From a checkpoint of a small transformer trained on Wikipedia.
Size: 13 layers, width 256, vocabulary 4096, 13.4M parameters.
Architecture: LayerNorm before each block, rotary positions, no biases in attention or MLP, untied embeddings.
Training: 493M tokens, 7525 steps.
Each number is 128 + 32 x the weight over the matrix's rms, rounded and kept within 0 to 255. Layers, rows and columns count from 0. Numbers have three digits each.

# layer 8 attention query, 512x256, rms 0.0853, rows 382-432, columns 0-127
212142125193122099169159105126142118112156080114091097158191116149066114056148123195121125161134180157066188159101125084080144172056155108080167182132136120129092116117151109131135112129157139138077141150147098204085103168107097122148164153130079093107083075144116125134218098114107166073097044136070159122087116155147082098105183120129136112116103132115111087146140155099117111070120
127176090129089152173109121123137100136175086150051120075125123169089075100122059113156123142096094191147147147148118140108159087110134101162140074137104134094078108076077126127151164100159160107071187101112174147169119113100136082132126095154102117145119064117138164123145171134033093120074100077161174186129107038083114123069118172155118145099099121110119157126123112095134142127169
135123100131104137142119110148141128115151103147135079111163143128122076099145104113130151117144132086131123144136130159144121119077127161100138134118137130177138116079085152154157153143132125114105141153160138114154113128086134119119121117152093147109138123109129133164094116133123105137109157134145156144122132137129097129133122144124104128104102131129144103153121118125115110142126
126138116163129115142131138117126150108156156130120122100160132120140168150135139135127128137147149118135101142122113131144113111154115154124149130125173152113148135157164104114139143141106143137131124130125136153138136106093150115118115126100122129099164143129154136122136137111105152151136130120119163124122126145123117144120131115121126129133127152127123127117140139113144151125158
136150115142132113133141121135142120135106128117119126147142107096128160163129138144127134110119136146137126108123121096114123137100136132144132137122147106130148135145141127117127124130141118127121148113100107156092149132120121114097122169089129115147119152138145138112177134133142156132110148125111149128155126130155135161112141127117113130166125142150108132118138146131148128123128
121108140105146136134128154102132119149122132134121146136100147109111141144128148134128125139116096168163130124156144116120141154116136107164123128158123103095126132141153162137101112130147131152118147114130117128099139121168107133121118121109164130144111138125136143123166134133120137143132114116131114134125144117126130119117150128140112113129158106121143111132152151138098135146130
112161154044137085134133162140089123128124147130158152120068093137083114113142094129133147127132184145181071116127140139146143086135119143150124145131145136079082150185126108130166130138166111162238121147132131105139157125137178173115155134111103123133098134136105172148146118127142128134117169111171112137106185142104127160165113131109131093137141133125112195120124118133173111117145
104079125148145110124109090092091143132106122197140111146096141124150124188089125121115090104119085111093147120074135139121145124124085108102081161164193118094127126125057066114119112125116111082153054150088158111106106137161144144129118152111098081141096131119147153121115150134127104168113142115112113160129087096126145126106153116171093124189137097129147085162099132099135133139107
121119111104107136103123088128137144093104127156116153156115116148124096117122098107078168119164126110116164094097133101134154126134120127140101125084095115169138144143096136125107100118087107110086081109143121097126125105131150152149108112135152088110105107138148122117139126108128133138150178124111119147096098135141158118143120153119134142150117112132161151143077071136129099124103
149147084138122119138149091144137120122161136092119122109139131149127101124101126140131136113136159089114127153121120110153127094107148128120114135115118094160131076096142117139136117151132123130120140117121093110134140129156154137130125132124091156112105134153150102181112150095154129161113125087121145159146114140110130116126106130097111128118079087161117128133134124105106100099137
134108142139120121168103136099151137134144131166101128095126135111129157167171145130098103127082132168095107115165131119165107147109112120145153110135140104118133122179160138153091154119177141127129110083134139145122128147170106125078147134068137149117126160143149178101188119190148124129104117117119158103117122112160126153109132132132118162120132144123129112162135190126133136142133
153119144137152138118117138136111139123138133148123185123110157122132128135104123131123121131147119174148152129110137118133171110160127092118079134120059131118136127153150152110104119115122136170138103141134161115108145109149170156138143106148191145107138105134125119167159120098123085142145105102110126129123135137130155114125122127156113152157126128104151110139108076140149115143138
158121086177168153161109120125144113124124103145089134097168202133092071140135168063151062133114133069159126138170139124152128124051099110159125151105135120156121108128110159176168122182144171114084099129114104114062095216159124078105177115144073178124082131144102100137122107135121094094079168087117155128136093121174062068118130121150136190150116102137108099177147166086106118148159
104124159097120107144073165125106178122077107148096174123095133151151151139119152143120118157105083143062088101133089131095123170152100118114109108140120137071154161200171128109125175134138124122140125150116137179058117090115094099145132141123128137127155044094142119141155102135128105142103089112099154103142158126119148104057113108128124156097133103085140121118098132135160135131127
154108166148142161165145142154130104139122109129106149121125157094139142104144129147149141125057166103124107118098138112099131137124120093124169122156120138134152091142129133122135164117132125115148157107134127143139112116144086130102126121149118108110125116144113162124135141166110110125088122128105136122117174148127130156141093122128100135131118136156119118119161151104132124092101
116132132088178154129124164139093158139091138140113129144105165148112130157116136140139108163118140144141135136127151133105094138190133144147133135138146144116173153153115113112127137121112127137134128178089146138124098128131152101139111123167173142144119116128129126166150122067127103157175166138120108114105136128134174108122093122111165163138135147122142133126137116155163154135148
129116105086104092102153167131157129145136140133123103140126108166111150099138115138099152094109132100105113128106178126081155105086122156093129127128137199147059136112088087129166171154116105133138117092155074090169105094139107158102103122127101109089137177168134098151108129129139094146090156166169126117161110126099114141104130167079143145143099154141123112114165113136129111117102
156155086158165111105107083125122113121116125110117113091159115132102113151146131167104087146117132127176163166179117151136065162132115108098137127140122120139128119108137116166147154128100115135122169121125111155136129134099135071053129142153143112127117148148143168136143133102104097187118129079125117164122076124160127156119115114115109169167135170148141076142117164142086116065136
095135126145108121127132117108153136135097160160161136151110131139126163115168116121101162167167087120124141145137113178139134138101105151154122125133120132143140163141146159160142124160167141186153179141165096095131147163111113141161132154146123186130145160164156088143087107125129159119110153118168111122168102158118134115120187129126126144176169119109130113152103121153151131153134
078114137154115085152125108145100143147154125114100114134180105115101149099151105094130151137135123094108160117102151118165145114116131127108135118144101140103103158172111145119109133102139104126138121115095133183135145109105114148138129144121120094122114138096138136134122128161130094133154051093151157131142134154137081189156100147095126090165110158150156112102133101099110123130083
149131157174155140183138062111194106113136132174124103134135086104093129112105111108105156123166144118125127215055163152167125126153120215176149103050160084160175071048143125144116089118099127138149123129145144135108147106127084107107123127145103141116134135132089164136083195124129172120091163127080097145132141090133149126084106109127113192112146175128137127204139128146148108098194
133073124156142130129132138179153103170166102075117150143144148139123170117133113142172121137164153149110152174142152147093138146070169135141122191124100139117123171129159107141115094144137132183096100191131110133115095146118177180156115124168123096090101115142143105167181088107103169178137146150139122091152147145117143137134127140095126091186106149130127094139190116160073127146140
136090142132103134147110099095147133132134110139144144033128146183200103107143100140166086138120144172092196156109105158114109116124147198116163080143107207153119139152122091158202076104133097148144145164147120168161139132065125116108109123135077165125106086171102139173151137142117159174126112181189096108168129171097156135070111136102039114161072086141132110120108140089101133147124
118112160094102115151135130134150161148163115113121103094112076131117150140104107135113127114062102118061138167178127113121108090150070095116117108138135144154075183134108104117072077164137149131120136092075110150141133138107137145121148178173134124153162102125127156091124112161133133108070137155107169142120124132117124099137083102147115124115138152115155121086103125166194099151148
143148120136125179154090093131135101147171153140102104079140129159116098100169112126096139167179141166124212156189152211143160136112090162113165127130094111153183108091056100139093147146115083170155171143103145143127180085123109147173133133108092143112185122074209122124105106139136151139209145132128101099209165180126143178103145209133133145150101112125108108141086117158067163157157
092122153106127111116162116129114065180127143139176088139111114125123133122127099120106119121188156150176111156056166124089106093127186101153124126100182097132102109152164136097103122135176176069082155113122122123135165105138094156053114110127093121145159168088090154185096105086141194126058146072111127165081182124094166125128092090126157069127129142140141150122147112117134150117137
159174147158130155186149116130148129097115116152107138141141113125106124179157126150170120134101153116122116113166114142114074131124132119117174140101165113149144140133098105135114096169114134181149187172087153100099144140121106125148144147150147123109180158188152115130163112145133127156161128169139149117113181165134156154115203148158127186140174174144072125089073169177138155127191
142107152118110156115087103147101165138103115147145124134102215122139122093112149108107140148152074174153204118140094117155172114116128132121124139166119110111125109156147142109165112093134154152097092105085151163092171125148120166131066095113146151188122162123107117151124135143099172104135158115140136120159135146130129155134141136130111163144119136146090129148121121092149142188119
171087099137132155148182089149189170094145115135135149076141150126160114131085134176195139123132128082143113114142121142116097107074166147152114111144124161117105131169170142122122145141126155118173126152125114099098083152164137127094136079157114130099107112123134148148133089108084146193070130142155112113093151159127094117128094132129096143136120112144117091156135153124062081088149
109188143155111159139121158131114138121093152126164100139126166133117142111116093155134125168133133137133148123138166145146166142164136059157097155179211141053120134148117147183163114120181140077142158104149124147159089116126151100135140168146137157107110125096156126110151119169172134152137130108136119196109073174075171119124119162132124122137134133097179162115183189098148180156150
158122106196147161163128125156138135107104087134089143099144124130102124132161130207194167171076174096123073158134126148126171147094150111156136155118155095116126129129094101185152101112148102102117174149114085178077047179155100098107142133116128124053118150147146081131201087130099114119133122095133108150157127172115153157089133123126144145165173122126132148109119162127059156102166
158142124123120114071123120114165144131122146133143113133066182115182115137087105136071134141147028180092167152150105118129171143145144104128146126182137119133167168118128081117070115122119118157119143140110106116122125091124135168088121073125154125124165102090142148140124146129094117170108100147076153143179110137126093153101087111130100128169082162144123111121099145145106113103109
209169120172146171138152111124135164088119146122143188106090087167153134156137114173126119117130144143155205081175115090180150157090108126128114095117108080132132125111138157168150153146154154113114155096123113147138163158096135165126102157104123095125086152121132141152180169131126092171197092132147129161142119161143088087128209065115138160107138129126135162143123117090080152090092
139142156182145121128145167132140106127121147150136133172044165093148136066125163119159159118141077098158141124121119123102146128165111162195115172100134116179110132067151140151169191141105125109074118152102135115142079110166142125121102144115093158105098122159145135096150151168171154114110172122118151167098175142087105156124162139082112148163105166065080134107135126090207112119179
100180090071136173138102147169146130102099171128137109124162173088179143193123126141142119114128098078140081085131144142140147143136137152122121119164092057121091123143133124106083131124121126126156115126103131084090117137149130182086138123081112145123154117131083093133122172151096130150171102118121145141145148121094094113133119107092099129114085124129173101115130078116118139148184
110206112150110159147147115146131116079092165193089139194116132161121174090117115124078177135151068143156154152122153129119176178164156111121121178118110087077130153160095091104109169137120168143127157155142140121137131111093133129130108140125116170126101165158154127128207160148124147203115165188174119165123167105127110088112120146177070149107099158103170189156122116113116139115102
061143154121179083131202149099119107152162088099086078108145127114190151115135140106100112114152109113112081143117116103117187170071162105129156139094060125186118086124119091093051085067061097155138077180122062161161084111091137140151097146139107138113137100091178123130099178136072118060109129141179135059115221136125040133148088133154144074122119197119121160067174081128112119119118
154151134132160128071168102127137119097117093123122127100058142111112113146115123112091137126114106091112102094083132040067087117101116124171138151162108173135103133163099162124129140127109118147074133132069134132107101132080098089121145111134079095087061082123131103117126108119142106134074164149151139125118147097102081111098112099111135111109093126090127123098085117107124090067100
096138136131176093162076113190148104155143142092144128155140134131158103154129111086143146125145131130139094131156139101136135080129129151111110169153099170175130153149129167158122136136164117186127145124048124129104155105163182138170088114136165143150181132153180139143091181197152114121142099129127129105161174146156116131185159164124116104094105178157215185075120100105128150127116
098136118092108108110067099123128149136107127125158159161165150191123147141060106100120150166097074131132122137133089138084162140159109136143135152188095139106127167152132094119066161055084140113210174131110093192116153140140127153115138098154175080119140117148087165153089160118084172133189068129144188140154088134094127122141142117088109140079072135109201134130122109040105168083145
158131055132082155141088107143154139107116164157101121132117170150133138160132130167119125128144131165135141122126133129116155195090132083125156151121113139124173146132141096127154127122093151156071148152086141123185075104153090133091120148135211076124059134120136141187192096102112102197148130211150117143150115156156154097117155155114130132103150145130119111120123108149065095057086
111094175100094139132097157096165174134126175126111156147095136140129174113100129081114144077088148156124137115160106141150152046130101123148083123139123136098140153130149125133152126163133098124063143120161166171119147144128139141159120155083145142134117104097155143182133015157103140159133117119143106177129082128116158177184189108091170113159135152158168096150124179156080126177139
218112123081133095177125131052184161103180098127131173077147157178137096095084173126122130119206109149062131186051138137148146088161117117098065099144173146144085138087126156164130126127160163175128159130193146091077140141130157212126166100205140155106138103159106177179117187085086160134111097125144100166163163071121149160168106185153090141141126117211136164163077166068141142182105
146075134080112160112145099166135153136112099096170101140135100114118079165159178085138136183088096053111101100128106113032183134090061152141122057133136130106123139140155125087174112150108110151086156109094157114126149112079131108203112185139121108111100077157125094125141128202158066125071082089095142096137176178114128035163120116068048118151086103116115105099137102104136136131170
159141216123192105084129127158117129113164151105152147108168145061119077160109143134128097145113142107065141129155124116095099153086130123079137065122103199160106173150146165158149116133127126097215131103159064184117145126105130092082123137135185116102173181118167118120180139117147164127137111185165180127061095084192113172169083097194125076057120157187106096075132149094157172133125
151167173053165162165121138113107130146105115130102092140127096133155200082156103114142141108171069136125125164120067049138096121100115076113119105126134113115136136107148120103123109186094143158181140086132161122120134102081152093124101144119146144103214120104090143095049125129115113147160076139121088148038144129098117118154061125156105118096145155151071177041133093128155104149139
099157147168088105140189118140138080116123128160134095071158117084111139164166175154131143075124179158082087068125128125139108087080146133066115156111106046123094151154110138143162097098150158111169130115080050127083074106230117141159129116080164112137134166119081130190192126107111111084134109175140099133169180131100121086111195111077115148125171090129161122108141152164178095181131
170092142141099133108132165145168158130128114128127118115107197072132180101088165170123132106118147119145124122190134082077158105103103094191144115088173208169153137087130099111126128098062126137164094135179132107165153138177148089147107143139134102148126109090094095150114120161174119102135177156095063158154126107165128131169116108123093200151157132165103136126114157141102042140089
112147134048042056145126083124144146088156124072162147087093111124182157159136095187166208090151181053144128130128125073132158071149098132134095143143175194130154160116125144094207099184112101120102109087101232124176145104088135082165135158173082118089068139106115128174125084077112176132135107192150078147050145141111147106138086176082144074133123120172116133129042141108089097112073
150111146096130121108125126173101093137172096124166130133104149099156060077104127120100115063113105139150075080147182144099135081124173070085137123120113116093105109099151163095153117079161126106188138102113112160132126149088119162179135081129169131077174180109110092095074126124116095114071156076144161116077060145099063066101096105183116106142146089148081129052131089061107117160139
130125129105117131075181108104097151167152156168104119143164151158156079145118085117182185110106085039195155149191109094152100140096063142078116155143138152150183197097186114115132150092201152180190142166051161133171126123096168175204086119147072153068145065190118159080142089127125166147172121131126158216105085158102169105117149076130144107093102133158111190050121136130166029089157